Part of a small language model's weights: width 96, rotary positions.
Each number is 500 + 50 x the weight over its row's rms, rounded and kept within 0 to 999. Layers, rows and columns count from 0. Numbers have three digits each. The size before them is the row's rms in percent of the matrix's.

# layer 5 MLP up, 384x96, rms 0.0765, rows 316-364, columns 0-95
090:465554498478474455572440583434471501493539513457447430440487504544503514425573561479463487539557559459495411425430443504486470448557602485421531553594404400505426502522497514499554397490473565483453578529475496541484487495540495448542568567502464576542441417518567458436475545562540491518
097:590469438462514508541516552470466512375477502581440486507508503546442413534549486512518504495541408590511521535406551485537532451498456488460426482489465475475548611520557490460481607568526526539462467462458428517457509595505541554476468597437468531481511495485622457605602552519488473526
099:593532590478446478462440414586429523371455564561517472487397504499444478538480551513435530446449546506537529515545424538541521502487477553445528526532561458459517528538458465453484507566564545450457496531544423488506528415596456460558517435428532604519496449455529499561484513588576553484
096:468465448487470598416528415518453545412510545498592431461436450491455493513616558476484515485579555530520518587502533462484493484417449553557466487479569458478586498502449437526478529465495544471585493443452506527461517547565473436464532566545449565445474489474464423467623434562559564536
096:422525399495507436548511469536495521569497541418564486548454541563488447491654567490468452428483520471449478477452496426598533440574572439487490498512537610574549467506481585538432541599455488585483543475489558550496423512472475508492481507480507487457480549587509528469480415463455451546
113:483489512509577401527511531444574491513449459471541497453581412460578454578432530515573491508493530459510532522471469527472481520555478463527585515537447595462517619557468415522521445400487510467522562472425570402580491496433493575467545421451565461536418491540540468563479434518529560505
097:527556456568521500507509607501495583496543490511511501476454537586459491482543489478412567513475633428553461414499449412499535399579478497531441557451461454556450544456481491463443553446533478529573486526512588457527443521425524460535452512469482482404509432468554584452519562409416499508
095:542491449456624515448455518480448493622567573575429414425607565503494442492509495470508438512447559491478555453430569497527478463479460464482494486483504521474485548472527494469586530433576387498478485564459544382535521507451463573445562479488521476421568503585442442497463541493540502496
108:532456463417418572523477522430510378416455510469548610501498546396426425492534431485499446559413547553506481536560524539499554561437432537503445476463486479572571542539487555526432577528554503458483478517514522417529427511489541586568526446473520406521539534483478440437485521496484561487
101:470370487502498425432501471419481473565539543446500508455490467525469485573540433565489470443485463554537529558504439582526455482376521553483496504417510477528523551564575568517451424478478569525497532424541380511447488599596513580527454503530479555558473424570466472550541504554492465529
094:565465459456541569531548480485410416456435443505537624489485506460459515473509473507523454562562400440433518556550593427513396549527458464486490573468528438418496476423491551520512575550472516471488544403471472587486481482505513605547542550417552477425514558470573505461500481448465508486
108:478486440589586480522451622536541427499555487507516514411578459591517451506434467527557495487603452493485559570454558602482522507577497471493488395503472466455498402499471442471517434495492477481568582589524482440443439534551467490505556449559527488531505501473527492446446606447473437525
096:523542472465526589578509444430445503454492526555558452521538448533450530507498492545456538513672564520417444520606534528550442503489553525542509491519450434473485581491527377517475484513483560534462490524424494433606545518570533583461488494420476431448513537434464512552545536546467566462
104:433492515472415583483449405452469527540457454483548427493562527558482526577456487537506579449502396564486504592552547546444492538515505525539473599521541550524543469549550551488450481535446415514540436588547525485461464432528459445539424508582532515478528459396503450508394405556486529502
108:434358493510450543462533454502484442510423514512479520483539501494447486612520488459440561537503480468552413473442491529465511467557454528471424522403517533455509472454465489510446511574569523563540350524496440506500526505469535509546413404597521461530431444394473514432586455528493548485
098:429438526534502411452441551575485468488594498574515578522601415456523505530420530435544533465524538554485443435479528439481444542460461555522482507473516526523539553457451489468503474451457619515564533559515448427417529501465562404456562506433528455599526458459559463392516484514558499475
110:451527457516441444483376492520497503517497502548461568562505471513496498580528431500484586463506404476470503496600408477537530507420506501571495473548668464455536495541453483529539508559623519441509505510517486515454476460529483525534492601537515573398474579498457491478602506446516577564
114:534486490458550484443432416527390509572477554399567491518510505502392424409462513433473560472611420517449425427455546506446502578506515425527521534506528491506581448562493417440495515559546488434477552492503502494556527483538460463507571418503412559510533490543471490520503569587529441522
095:533552468463468524526542502609571541521495462498446529512544417561459510481458446475472445458474592536450515576438608447549557492423561556595495440469544581474491515453498541463492586561471492440438544440536599538445548532500448497462428464502445426589544450571469574485508464474447529444
099:479513478471450461545364415540555507417528539521494530506543536523444438539538479507505576500532403553535565549569504510484538496520420444426525557500454551467554543538549452466540507504417437461447523403460496545435529448578484520496520616503496393454461548461391480522547527557582538461
101:482467590530468543515525530503452495461419454429504458528486500482522587502434502504534563518524457542454497390604541457460517575461562552487516390499375532443473492423553506571545518536542510469584521452531452615502481509435544464473556495556413481487496585465561508434450477440569481419
102:512441467522502577491491479628523476567445399498544557549542529517483548498535446490525544546516453469521537481517482599528405549485525498474554417532395379485514529523568501440488517548536582566496443468464427562483514448464501512528544443577409533434513478456432499498545539567389423464
109:532515500394552472517487465551478519405414603554570526538546453621499487444488508496547480525405505462577550462529522507583493480576447428499479483497513473495553447507482416453549556531561508465593424569542602488495544496491482526498579428524473555492440513429548434552496428442492581536
095:447484507490432516420550557518583470465509423512532570551530432485478469537476481624541503565471468447543481529566467531405429535487458481397597483503443478487471557554484531608522434484524505499613517461452565472542466479498525564478462586456548517539527549613551429473415507509577512483
093:450504470439501502459545485460581547460431468550432384462472455487566530430471476454577447560495515550496517496496554531579508443537503583584467515412526402527478392553465513570436473451465492473564520558515515477494619610546502501442464530478621458476483570478500449508508432480544534473
092:453460518425425496491569577447529528482563542474533564549398458554487457572510531458537538482520464527480445517423452496553563451503429506480459411465608498499470529501486530510542617450560483558412448564480539443376519508541452564530444482515468526515542423434482511526566481488515447626
107:409544567444590506503556501509497519545550650552527456458574565469537517502500484570410487501551543436506522577531447516495522533476468471527502491515423537463516442400502459515477529451432528407574488522467541395439514441467534549564577434489562401427534554564499454457529502554463486537
098:490448564522500447470428529493461574515480514544585493552578435399529435543548475469468462539493526599535583483492503502582498471585516475509396524421524407524464449500554569462425526389619528554507467456530531404523583511536484434544450525584501478452563545499521509531519510448516489446
094:468578511499446475445430480452503501539480635459568520466441402469505519538519583484494425425500462486512475461509505495534478454595434524589467506484509412461523570508498637489435539503465471582507439465535554509504445447571499507586516485480462472504504539386502466549566470405462508611
089:494457598597515472468537438459515462565577572523474418509557385428516494461437526571538469552468425482503421531495474470585563531516493522580522445530502508590429465444529475504458384505442533480559582453545531507464466580557594464493429420580533509481559473517513558476492522523509470494
103:555526444474544544448573480504457448418433491546607436496544569464474494441555539486519526443493569575446477481505444531369504469550587464555485525531583500487537551437560566462468467466455535518507591438507495419621509509446561555505505468562422518445445547585523518555509535536455529453
103:541461445559500421530581502496550487542490488524513497472524487438499432583439617544443483436451500484515564459490540438542530455456382594508485496526518443538607584506542470459501563446346558544526465502526497425525466435594563506476542478516471508503457436458517535488546531532474391533
099:487588519493430497487536514516346513533463532496460529484477517562544469521520525424471594473433489456498549477498548515487476552500635516476594563528524484415485526588507573480416412601493415474499490493513494491480520421485502413438543584452542533459477532500576509502600527440507428437
092:515435534461505477514411490521551499416519534487575497570435496501395485423553570513478556575505492477453501442469493514560515509537531669485430466456458413533465446525562509432487571566512426401542513491551556470551518405524446426496494532578484568508435488423459451544511548466549500524
104:531515499466559504496506570439523547540511451429560500473468513487510543463522482417436411448545574509486477486481562471538513504458565504496450508454437436460552487440480548502602422433515559521496533549551527571511571470541481491476469556611576467545412388353585485512558503508485551397
098:532619420449487551498527468502398564561605475487483499475530559593502518441509519512472563554469496542538539493526472449460453493449469515435511466562431512443423481481502457587621538535507520428435459418433454569464507441522469530528527521523592503619519557451531528489526597504531455439
094:557510447523485486415591438532442584534501497448591441506481454566517523514546468522483508492509526462575547551575451533468536605446467487470528412556434592492555526521496489562537480445455543390471525571455514484514543499503584472600499525538578471551531494563426441531610393495488476469
104:543583485518516455446521470517546572555525496532409483586481428536539454529481626534555490424575568514436499476402564472477515492473490457531426462385499475558520422468441453607455554417545476553503527545509497427522448591448554435553483530534501474546529488514488436460412449545495538505
097:446443569534417455402556451547456594551496508549553497484498412480434402537476513485584479540451447461476519504514501574562443567515448521524480586567521533414537484466466491558472489487436569451553400477499447487555507452434467474479431497561480475403545518506481542459505581577447537403
106:487589479487402574509489524450488508498411433544461550462550409544509519620491482528410422553350421517500454532504473494562485477516452482615479510478563525417508426515558538506480488498531424464466564494473522470525463534504443525496555526547528513538545561472484449535527556407379527520
097:444484474527496563551515470502572539482507490535438394554501535466492488418579452544502581554551404491502508481534528426541453589482504545406614534559438446496451468522558524379518491479487452474446556568568526508486488400506513448520425608497518498401489545485487495586473524445457568508
088:573484604536408512526473555572481484589481397533527454558503593469516491529599535502439494543507474429486426574588429531499564469418508550543444408449531570463454458476469467572469398449446447465538501478593483472454530441515536444488505516554475511565536439510482482465538456449510560531
093:534547469522487501521441432484527616482605555439425490543546543525443459379484582559450509534450518573546492422497537563444535555548426491480525485591486579539463604464498448452521506543488545517434540408578508440459511450488502455542443442456512524583597521533477490478577450535495490509
097:485514516522514494479490480470531574485486502421526501407532450505463493519444551511456476416463491453447445505574396511522416451487451539485510500526562599470458431539560441450508513370422510497467529488482605549511612423491490532424457502460493455579498497513609510614559501384500530469
090:582411507501444523532474467497464531491473548536395602561476471515462489456514395525483513468465511491563424471533491499562509545507507498377592487551390496550403460467583462420502485439452530560568491442488410439544470552534519593538559515508540492503477600494428537510541586498513535496
093:502490556486548552422513526448561468545513469481425541569636531429564392582503475464556485500431453469444487560563525563559538544475433438488541471443452556416521461528475537496471561510460495430543427534507495472510636444496472488476528476409591493561472506537455508535553460552466587511
103:384500507451498519513484426473520544539536564495563574455461481482480552533429492526483549544576483580617520444529570552510535477459544490526521516475457482587474596441492528577585583493442440450409573580407535583468544518555462487505503511488509473446535546438402546487506461469499433425
103:521526482557451534481531571495562538551532438491491495499516451436470432501583517535556494529566518532462519456554467467509525479547516588545542582416437561430532581466485578546531468520483558476480548476367569504503595467442453566400483568509508453500516551526548616631492442491508430481
099:565467396541491484520431518448527496479568498462444432528494633502561531497555486569425560518464408440623450537515570559549543522493553508509466513520421518522553576429542485526475546525429471583530427532493419494501457437457515462541533483560533451412519543533608507497520520529531405520
# layer 5 MLP down (transposed), 384x96, rms 0.0765, rows 316-363, columns 0-95
092:427456442479562442427484425520473573458390553499552468556549495446556514493512452457480516528483463559551412550444456554534473601502446426559491436483604574544497428447524534470480472534505465509494497491476509524466425493459572487568518514462562450391419478414498472534586543488464455601
095:484496512529544503490448588456458501611463581496496510446498476481515492532557565449427484472490485437509515497510615480486458535466460505461552479445476618468637516476485577562520498454484547503487493442476434541428537518456614498521463445522563458593454515466486534468459452671467488425
101:507509520447546470547421507460510452447594444544523433496471580515582448421591516489509554517586452377510378443478552483524455465522451543434464465512486436498596458518515454512507541603439505563450497480525455488529501451516527590506565517509519429550406515449590535479502451589540520497
092:501493569494533444553451510501584551448476534509507464478545452562470442426410526546549486502476438418505455494494450578518543482462600501556490441468414485533419420413548557497417491548480516567405559537500537477505414499511623592481582449489481440531550474576499516480495492384509505484
103:449478522505592646510469416491510464473460457562529471560569504558536493579394542444445555509509508515547498551557517459484528564430503490513466519485510440406471561557509473545442492419585560435461535444435478486438544469536539492460487592527498407483579527449506492505457581509502605425
113:445484479584547560493479465512456351459547456475511464469502486501476553488486482571468548499501467577471428411478490541423442519502443435488448403492527482510513443447605616444484528546521511558512447453550439503492479496521575591455549452506521527550490558473554407578595575488454570472
096:492561478590470520470564440543557450395503442483494543470573480510516422470477553466613527495509481608512494516495502556533524602500463435430433439500523476477469588475579462489492501455451439471465546541546466565555520516346459565453542480516522545549429607503493494500475525554518406544
097:525551574469531543518543496525439610548447470501514494547560519477512489485499480543498459397473516452457519549542434516445481403602509482428532437523477538483456575514592606478414510493493471528588544450478441437412455527468463477562426558468450552581594488511454502487548434563455448413
110:598466604578540476471549482491520442513571491551553448501454493436482444475499480584511615451438432531415529506438464537413538527510545505514480503644460529570443513587509467475489462407538391499575471492497407518547503540480473522538541584483498505519491523535400501524497553507582485467
099:551565487500521543573542454499588431463495403474526500510449577389482512516544534572519554581528555472489483539517501511538514547456565504478374520545537506487453541539376466501476614443459586464461502513424582545461463463528449440545492559544524428500546526489455603511475549402486509537
095:468544485480493475538536501531470466435554557431518454444572566598504511447396522405385519491337559506539516477462455506485486472415510554472477515583469478546474518508467438502399464520491461491514433443534440461453458403509596503503562476453571556508462512581528494569540566520531533492
103:467504451531491595553421550431549526415519585503458448478573481530567482482515547559482536423458391555477509566448466514519478464498519452580485463384501583533454561392544486438496516595454468500555541462500550522529551490532473499562383432546543439594483476479513505533507452453489445449
097:533461465523483380502457482438435534600479552596479486488460408415489481503449508479427580425473565524469520480591463397513481467470513460521476602501542469486518570471466557503439439554521438529492527532495467606466547549548448485516552511572497572535546428445479490500356463481486456526
097:571461496516449536453502436518517378459497492497426520508490484485467411418519485571463550521526494466466495558499580518563531554566502527533523480521492482477538443496504440557482528535470490540595467524456425445557437479428553522562553635506416463474456594643483491444593563419474535525
107:580449468513501564453470505523451502552556512462603404587456555427459447486387539530557515494548505471426478419589468474510560508510522544574474520570556535526445585480528560435486512440502510507509527497459519477537511615440491471483486539422415498529618531490491537477411569476590482544
103:510526587461430494465441510512513468509541456553511551485470544529483473490394589517513542484506581436450460521503406554414566379465412544442504441523541513552402428518419513612535551448531480512520508490537403529569476553544501490422504487587471501523601482448560499496488530422506550515
112:405447550538452508391442440524482441531493520419476543422477551511413427489548481557478524503488430490482537431422496507453573475562555504611491498496476473513389417468482577492516466459514507452454493477461518486557463588538454586395497494469495424475589539559530476570533500539562412489
107:522535467499482487487524510568480469496525597501443452554500558457539471570395431463443481447631560439480582472524447401429560473484559439496427595475534477536470456443443538482419541574515511448497542421502485513539508474450435493557498460485391454477490563410513440523535420547507535450
090:491487549516460522527489551497492523499440454495532523512505506446427496453452473501440553462483480558459458502479432549455519400532602585572478548447553442533485556535436399592421529447413469535465498476446475544506463495453453574558447483576455515426633548485593451577494578568484469444
098:522415469553458478485488385512479441471450488435556563412524405542505492511478557526401508509457582500473507550592568520530482509460577505531542486584473495505499505490504548511381440482466480590484556532538493531544405545575583539583576483501494477562558441469555500492555476580545399519
104:472504508459523560424499521410434512510521501476507425509517469473468416459562459396507522496473511520460569468450492478414526471568513563445460480481591502589446459474435512593507461448519448473435483508453632550552567508477552563561531519566302535477524453519540517557502480511537503489
099:588464437479466535518551425535597345532493560520469549429487531489529443451487549438558431494477511492550525500541513549505527525452401433490442500485522485514522547480607491485452502524477587508520517517507411520464502594480533578511482493520506484630385501516503498486476610486511473372
109:407424498553554450496637511531522599475533424504491535453480603508496484516473583528500462477480499440448609483495380499553566528548528506603586476427468516523489525421513510519450412455474525517526506461524448391505493467467525528531419554562544438477543487523495534545424510486482574563
095:617498506514466444477420435548494540411402484574516475466514518462564501508442436429522550537516427482471504451512491578433489507509502469482603556527603539462482498611489511493430534437416407438554459466516513518404423526496479560500468487575514465495602544431573504545545484469457503547
097:545478606473486527499358552463456531480543451430401512558437479445415507455520520597458528486504450456453598485588420448450461569481545429472571592385519571481512479475393531502462478484422538483528536523444472567539481480465479479540562520492472531481503551464449540521480490486571514484
096:533538513549460524529509531539509489442486537477464581406504502544551518584456501571488493505434625488574460488543516480417474422442424418440539433446515526472428554514466573495575469548559489425464512485517565535538564476422442539428544529561502536495386528582516544552546540545500588571
092:495493472388338584497465443474536502486566456477550579474496472527479396530543551451431468482510502517493498552402524492485544477495542469492528462415599532515524425466480493482489516418510499553517586525543429563462535564568476471514544546531542551509460527522457469580648555451483491434
105:501401533488415562487555495616510456468526532417495564517520435556475430506568479528477515442416441470553496495519461526458512460532568532573512590503448574508473455460561491501427433501556493504458570534468525408585449564396592591455518425467445477540556509524514418555512511437511482495
099:601377586515519469457479465541561504485621441488530554462598482498522418518537420402587545613554496527468511516514491405575480474492487510456494477461396480503454525536509459538548553482549520490502508519514496525380487470515559471511526507485474420597543598532538502433468555490506460474
087:517503491372456529433462519431468483493501383492514554387460618476493589552517578454518493451581495499529536536499571484500495507409452506513452537564403550573477584587504545466504516454459488526467472477518479552505544443546466497433550527457478548396494430465567502471545568594491533491
104:511524529511500478553446448499478595441450514563445408476554530479502513468410514464559544498516383507531416601427497437476463528458539612569502488540489402566511506405507456609514502508397536469545424511493531552446452421539496523503547429429530537412480484537517440547481502560514471484
096:527469455503445425523615513501420468602460403515499487566522526420574493415560575563471553554457503570458540537527586475422483481502510449423528564510434491459524463473562476503437555517467488561460495473606419458544565520505564498468464495480587563557433437585475524477555518496483546474
101:491467525534517608477427555492417510486484501481517582510488504474483468519577490457549585481594550508485419591514615499471548371489474393501485484515575455543477504451448508569518547433461559550540478551433517436558483534472382501489595541557496470479530444535429522476505470446449480584
095:477528518461493427569549496533548482442503495491546589461414563534605516503451482454471393469468576467503468559493490529450605449534469478592545496480545510430581512467483560560508499459526581516521486446451420491447539658541499464530485484542541513584528462603437519563519456426448524484
106:523498545540524521469583504469551559477468483560529512500481431578533432504415471519480594538418401523394407529499477458427473467487479563555480469511480535521518505541455442555445554628487454535469482508546483551514523448595508450509407461523522548580562592495449567558474509424534505604
103:552493487574579511469478440515452519470517503462501495484476397408513520522398423518537437546489505502568571525521532481428530493514492547470502567554558585501510465512540425505403585495441596442471462491568529426515488471479587415466574437504377473467458433437519466450534557492603462521
094:380512517562479551573448568537489573539462457445483511508481470543555463566537463410480465486452496458465492424492408532516469420554465503578511526494494484576576511471461515490379502603472517530499501474465476560538553477547522489439464556532432568414577541533557590467472526401414429503
096:472444548561355493540433497499495532547472551553540525568528498496431513443468384589472515547565498520458413559557481482529557469450549451552425467470433499501451529489554491514421512521600484457577473483451498580536436576559508562488481565499401516424498591519489531514523415560483489540
094:504462548475461536465529538400449579521475447521394497452465474483544500487483496498410415487499472565557582588421466540448544538529462446559553490461434386550529476538527504458448536503441444473541477533413474569476458547588504593442491454573505517419615506513531471464436507529424505443
099:508449511417565493603546487480476551495472489471398533453503419499507502560466621364573465489449501444548521589533532435498499578548529487558527455386520523461435539431523430515563514564556489483563478454498579502483503483557447506549386453526522481497518438419452565482509490512472458545
098:493573418511583439556528492542466571559481571564530453520457450458523505575564429496546398560467508490474496461446460499483516462541480544596457536556510447577463542462601580518556469502453448519567467459405529503570624520408463476563506487535460505506591447534498494488576511504496431443
093:437534437559506499547486507477555529474438521508518571438561532610520580460418517497500398429505462522542536487455398599412498447435493539457562501454485489460608601478528498509426572439515477550537496582482515524554489553485437520408480453459604483537520560472418558507476519519528494548
091:448448438566504546526523502448552491564449466560584442569461535452516595606577398523457500486490505461492551516549579553474437490420490551504481497453513504400479443604565485472447559447450515419471500497501563487511413551469551491506573441447546467514430424542541508428466447475471581529
101:479520523450495479397546581498508583454440447479515580586562393522463519482450525598540492536438481518468570539483390530442494450546533566527445546414483513557525610489518511459405481516492534451463494433526591483505472444485414447538474459511452595479559515486504526562565545496486409521
093:444492527591571401504587502546527443481575562487639442520502488532565441570466472565460538545462570571468483507467441507521445412514502477519392515513591502512498514525515491455491462505596442526510565439528577429483469452454547485497574500483468475577454431517485537451490442523474454383
094:501509494509421456557500477435480560579464460460485541382396534589469538484500564441457507634524523529467494594547511576512513416494469495520427547538461489492453446529478530419559455451457502551574528471409408501534540497609563456527462451477550438465582450509476501548532532444482550512
104:604508442546558522472454473510496367438468456537523577562448566487549542543424418469523615474508529457427422422567459531485575524465560542563518446620562442522547496564508515513534555443500478407534476461454435483496469505582521530530494486474496528438443408455458488530525512471528506457
096:405509538438504521530559451473496562420531556514474455525508406496446506500544465454523519401534557500428446451558503471528497467485584528532436510398485545518462525489391419516422458596474464510501515635553555569539520534440574531510469524511544574476391440543533582564510516496508490555
# layer 5 MLP gate, 384x96, rms 0.0762, rows 317-364, columns 0-95
094:538395419501450565533476554515452511617434542538542486462410449453534505562509540561505520436523508506465438561481478420476461579499475454484380490435517497429662478497494574485444547522439475485610435537408482503520476554560534477465478478497518487560496467497456440544476515575458521477
091:513516480534482449453589494439505450464521490558557515511496469570584406521591470494528443483456639534573475520462483459591450437452545468518586504474521529391536541515528490450460526427485551485468480436536451488515546431534456435457460425503510476493595440436413561438540588523574460532
090:487484568516482420457507500548490503505569468425506537459497510434448495420511544412535453526480437476460534536573388560521570486515593502490517499523490533459437530439545612469459482579488499556409494496375477494453348500512554566575508415476478491518482498557593559473460467535472432488
095:431481539535600438483555446559534523533400546519592579426444450441413539498478565405451449506463421475560475471570479514549419566409613454601515469507471553413456451488563387445505500499484536505495428513475526502545510480466512470479531466448483514494463464461508433480527433521507492509
113:548421522502599502441585516558475505470526573445459540473530560457504554556512416540458498538508482584620446528495506525478486554506534448563471515486487516561587481435555497429450491567525557528461449448420622572512508591436467523565541499476483475506511566516548439412426511505592424510
097:504434566461549477475446514528451513506572478515515520479501580579423541511538495508405553432503545500496513448465507477518486459506554570444494532503478426520402442519529545575431434573550428586471580419404581496512539395553464524490496556404462598420557540471539490442478476453567491492
091:481412454466518513402451562498522443425508493484498498567566503482438537447433579472526556474548534539460573438513536526492412487599466540452443506469550438435507598593519485523515591529564471546453598484591538506479459558439513517503481454506510514512519460560504547461510453591595399564
107:448425472553526427526467512507400514516530425483501397526527506526540444514562569519544492555592449533514535484423479537431490507554442466438440577507472477593383603505555522421412482521519544459543575509458507613540513469541480538483539534468424466484531555414586499471458502557510450485
100:495535488549535506546462488496560422413559426384486475580455545526495432488549500538494492478468482489577448541558527460546443551451548446470574500595474493564414516513453474569427535453566367479461419510506517588502479416437437477550477535475559423459565490409517516476451548543526470532
099:593508488480584544486608441504512471474461486430556505454526484562418455532523450453516432422536525508602458503559580494526563476417512480532526461537469456461444525562611460524432508451539524494431531466483465556510497399541394436506517470421496580560563427591518503512483519583514471453
108:560544473509427481475585520487480466450452459485502504546487450556514532477527493500609443564606541488507417505561502408477381533424497450436545510492466551429523601576559488464500528448367498479523493490543463421544445494417451478457494518421539428539501406436508536537493523574456521537
094:485540378468529443461433542428544434574565517508437429502458570565554503517449487469455413523531535541520546517550611511498514476598582531525496564480431445499509558520451521505481436454470391528502563482447450511439534476604484470459518439542482489552533523439538516487381508500598441516
092:477465500546586516540529540429433512516470487511582567536513473443512475511512446512513397496604492493583560471538477490461496491509455547433489578448578617504505429490520421523516442530497484458585467388535478404542459439448522509437425542422470477507467421584466530522584485469589561462
105:512539467511551488492563541514502537471555549478508411473510485468551495548582593406455524504535475596595559565436559450487539540469446578472481527395498451410589521569514492441497475546522466529457580512500536517438499426476495521359501481466519482508577469611552503453515426571491441526
086:583561530517427628508478532390435483489463443419496455528575546519461521496569503495418571579457436518504492477451481450484489431456477484469536529504425464477469454444551442484557452466440512507493566542525508495447613475495487507542453470421504555544433556548536567534495631484502437602
114:580544468504470609410525491498541574498455529554490446533442480553467527547509508463511488544526561509448542465554556348545464486478475533453487435495524490459489587560545502520546418504416419458513440487461556508470555510477428508418530490502537577591504587450398517479419456479595550547
105:482556487446527491484514547468463512467490502554482469517478486543499502509574550516407451464539462469530471487499501511530463457548489548567515624541504540498522567452441579476447608464400496475513402487495575544511522444375410400391511548499542533492480581379478450411504494590487529450
093:542493449468522601482478455394535444458423546541532535545478491507526489459436455536493516571561512552457523487523479453379434513593521507527532533445416409510580463534458479529465535385512534457550479579421423458606477488535454542469504467492460565511480604457524483562447508470536432425
101:555547525486503521424537444522551520580549450482516460451579598445525483479492425443429555424436561505521483501587534505466459471546536557536566536510469545511461462502573507555511447403445520564470469465444456575497480599457403561407521542401547468525566609507433486561488493497540496458
106:446460425404514530447585473537459591421462475429576518474465505447570470449469470425463453501455511602593449451460517537433413525462453507506532457527383539515525479550496501599463557544407490496524484550488549494522490557462490499449482589519528465526532450518445474491441414508548485382
105:511478511586500435506561546533447498474497486515517466501623407499479420439501507506602461478521580426495558582444606572520469584366475572565495519529536602419571511525550502498491533486563528446480456447518449505489460413515502465466456559486486468571510460430442432474507484517513545443
100:620577549448494551534477543477491524511494478498499458423423531469542560511525441437510509503498532521429416445532522534471445579452463483450614552543507609476518451506483441444477483513467480538491471452515487542387501524448472434507500577423499482491633418588507527499485538582600447431
086:559538601500436483559530536551460438402449509532497500525462533476484502565637509454509525417545492568428520503514546505447565446470466468457479540534444547523409471479497443485470553532411473494521639480500507477424381446565552524514547503521461496441424557406465479516546478579540467465
098:503443506468577509460499532527444559497614426585481471517527550560550459467539481472522519517500473549631522588509571454535481530615527588482428468561404539467633536488534561503494509519415509565575461514504503484503408483428455452495515493481442431552523497450516502473443411559475482459
098:539460461548457510509540536452549425471526442646514467496400488571438623553503448433450525445581477531492493506502469461525551450538468427538567549489551465419533467454496516465488566548459520568495479462462455505482554492533534510381520473419480536413411611446464483422517556499490519532
103:496546439446519599427508481511488522511433470600533456506465515513474503459609473469492472558483457434494480519479545442411430548518471482484491539569462481525502410548516480608543560588469398466511450534526549622518460433414541525441522564518407504489460612421565477466459555490523513490
094:493503497458489463486423558469379514541486491534508457446495483490468559553584539541547485528376533510492521501457556538430464555513490409474506417475460535516572452467538564493472499520422550366496490453468605592602476526576462538581454443545549482481551474483515445472528588593486550480
092:458499439514529529472427496421507575508476537525496467526405493447504582553464430460366471460489505475516476396441454498509465557510511505546582553503437552449570521459450431451543536414525495545531377478541512466516556561396434436436454483491459526527506501546509455568417505493469619511
085:545467488542475454498519459506556504448438510460458459566502540520358415445511560454431522538481440508478584441487468464441502454510490553502549450451507401560516506516507505541431566605510511495531504616587474506442462516508503540601476561455455519533457504363560473433405549485455462549
103:476517508507539499428453533449468592503546499484452532435475538555474610502525547533509574508437503535601549464482472458419443437410445483438494513551457512525443543458515535613453482562445574509551557439460542513426414561508513476461434472438567522478466643431470464508455482570569507507
098:448501478514478529459473475434409484451543523469455455484513463458510487563592471571493576506531610503462517492534458502450423537571394562483422424490566502549538575485389537532539535407410509495497486490558525509458455591522496476463507499525402518465519585459485477403440561561569456573
109:572524527562560591519548506573500507514428497469567449407532540483458513536533499536553506548449422599536547514543468552502475511468546439608482517578507558449536515490467460507472451518475546469470514567469443525459451516647408478551460492386520539589502515558445416483413532532473511421
085:584503466496512551433472476448437524406504450532530528413577500432525495543545517523499462460459626525468392551526466426550416454540544502538529526458506515370534440582467543565416538474447552457433486499475532464448470530429494503512440506524538517522445412561424576490560443428523496494
097:475563532479481429461505456472541514426480426482444473508431510479432614505483440527367516564572566453614550510468551400436502462578497533486474495545540503469442554553528540515558506428506585524486419499477469561566539452497458414420558494452489568458531551507450575446487458503483480568
100:506497474519567517506407451519544544549492458518473582603511542501558595550553461548563505499468499466443507462521487578478572546506470452520491523522520577454503584447511454487450429454487503472544500436480591466502538483451426437513410488512435426526607431470435367470547481592467575571
089:518519482519515468623450540495516557372579504553456561536554489510457498401543474528563581511610485496522496484473528446521440477606492506446486548493432477544450455570519484523456411460451505537438560483574466590457510527507496499501474479479510468525451549373532544479393465616522545480
099:473451511508508491435472557488432473527446474570497525494612544494412573544538488591519503435404502443528516508523466497418595412427477560585543546517501485443512526628595471428483512487439428431597478480470533462507532416396512508468479530467446494493488527538435453479523459525552565533
093:597500416457472459502425579472479544444495573492417419494508528501493522375552524447449494528597515557490417488447533488513518536603556435517461489556437443523501552567528463499589486504471489483478566507503465604522583507538552524496552482420368610473456490473503461475522486562528473474
110:519425490519420612508528465470455564463475505476543455440516590370525506569537447472490557466460493594575462396563584445543506485516498448460402475464485480580519636531522503478497545492468481451511456542517447495465438495515484525506479464454470538551560617484461482449458585566470456527
097:535466475546518446478461458466534477503409493588504455475544434396473533419512490523550536514479531545474513531473482385554546490561469505578414582511491425439426472509540474476580460527469631460476535506448454598479591490452506525500447540537423500485551544582504537434562592450565454535
092:436588430487435545396460536446540510439573521567549432507445517455513519514518491481490452628488428467512503474479507395503432472523516507468468498603491460443424539444501503389489539548348518464542496529501471550466516499451597537509561456503543418498471567575495447541523544493462444478
082:475515534521555451469502468553570576643509516582485511563455559424416477539604412491383456520412538438534502452507460490471464395516501496533624439516515457468574535526567489564516522467526526479474491459514526423523542551496456440526503416506474536487531554556483557479548477574547458545
103:492497555505482546446513540414570503531460492530497433497517470419433496510463450443470539494539462590508586403548571427566566494543563426493368498570399454532522552509489479405534537493401458492493466511546464521574545385528522525540491490479494548410572525467422463473539469450502457459
092:423488514569596457508556553538509439543490465539514405448490551501532535528476526472488572451439608554536614529451487509509575453560468577423523493509498465461486488505476558505413550482488515477508613443468582533530583462528453477550519508429464497527481493428604593431411461513460429477
099:560460529479482501453392424439554482435520608484504436478467549506604453420438442408505517505457478446557530562505564538498432536438399501537498443467469445509523504535498572507465548564496526539512530475510522574567576504561477518510502621470440632544504558456450478453485524456486428531
097:545493473509523403471498470450459531518533543515506483499548545421542429492477435545440574538603510494603525446510529567436569503437502447539466482479408583560440588473542578483588540575578512407534608523451508494556510539443539564495445490393501496477500483565462435425490514470484462518
092:441531426426500526489561546514529502529435526555542443480569563473485489568558490467481405441437505537553621574487587453439520505494500543566505584442518477502500472496497448441474613539415484499433506472582492514460495565497377491423559521500495429443484546513491528521527425484559610439
105:481430417557540539523446471440456524464535521497534528487574523523431476416514395575457490516569470448461526550418589579460559464511490411526438469556501445423473570605488472508535508498574560514432476413401531547417537519516492541482470533458489549568480518564445442485500539474539606517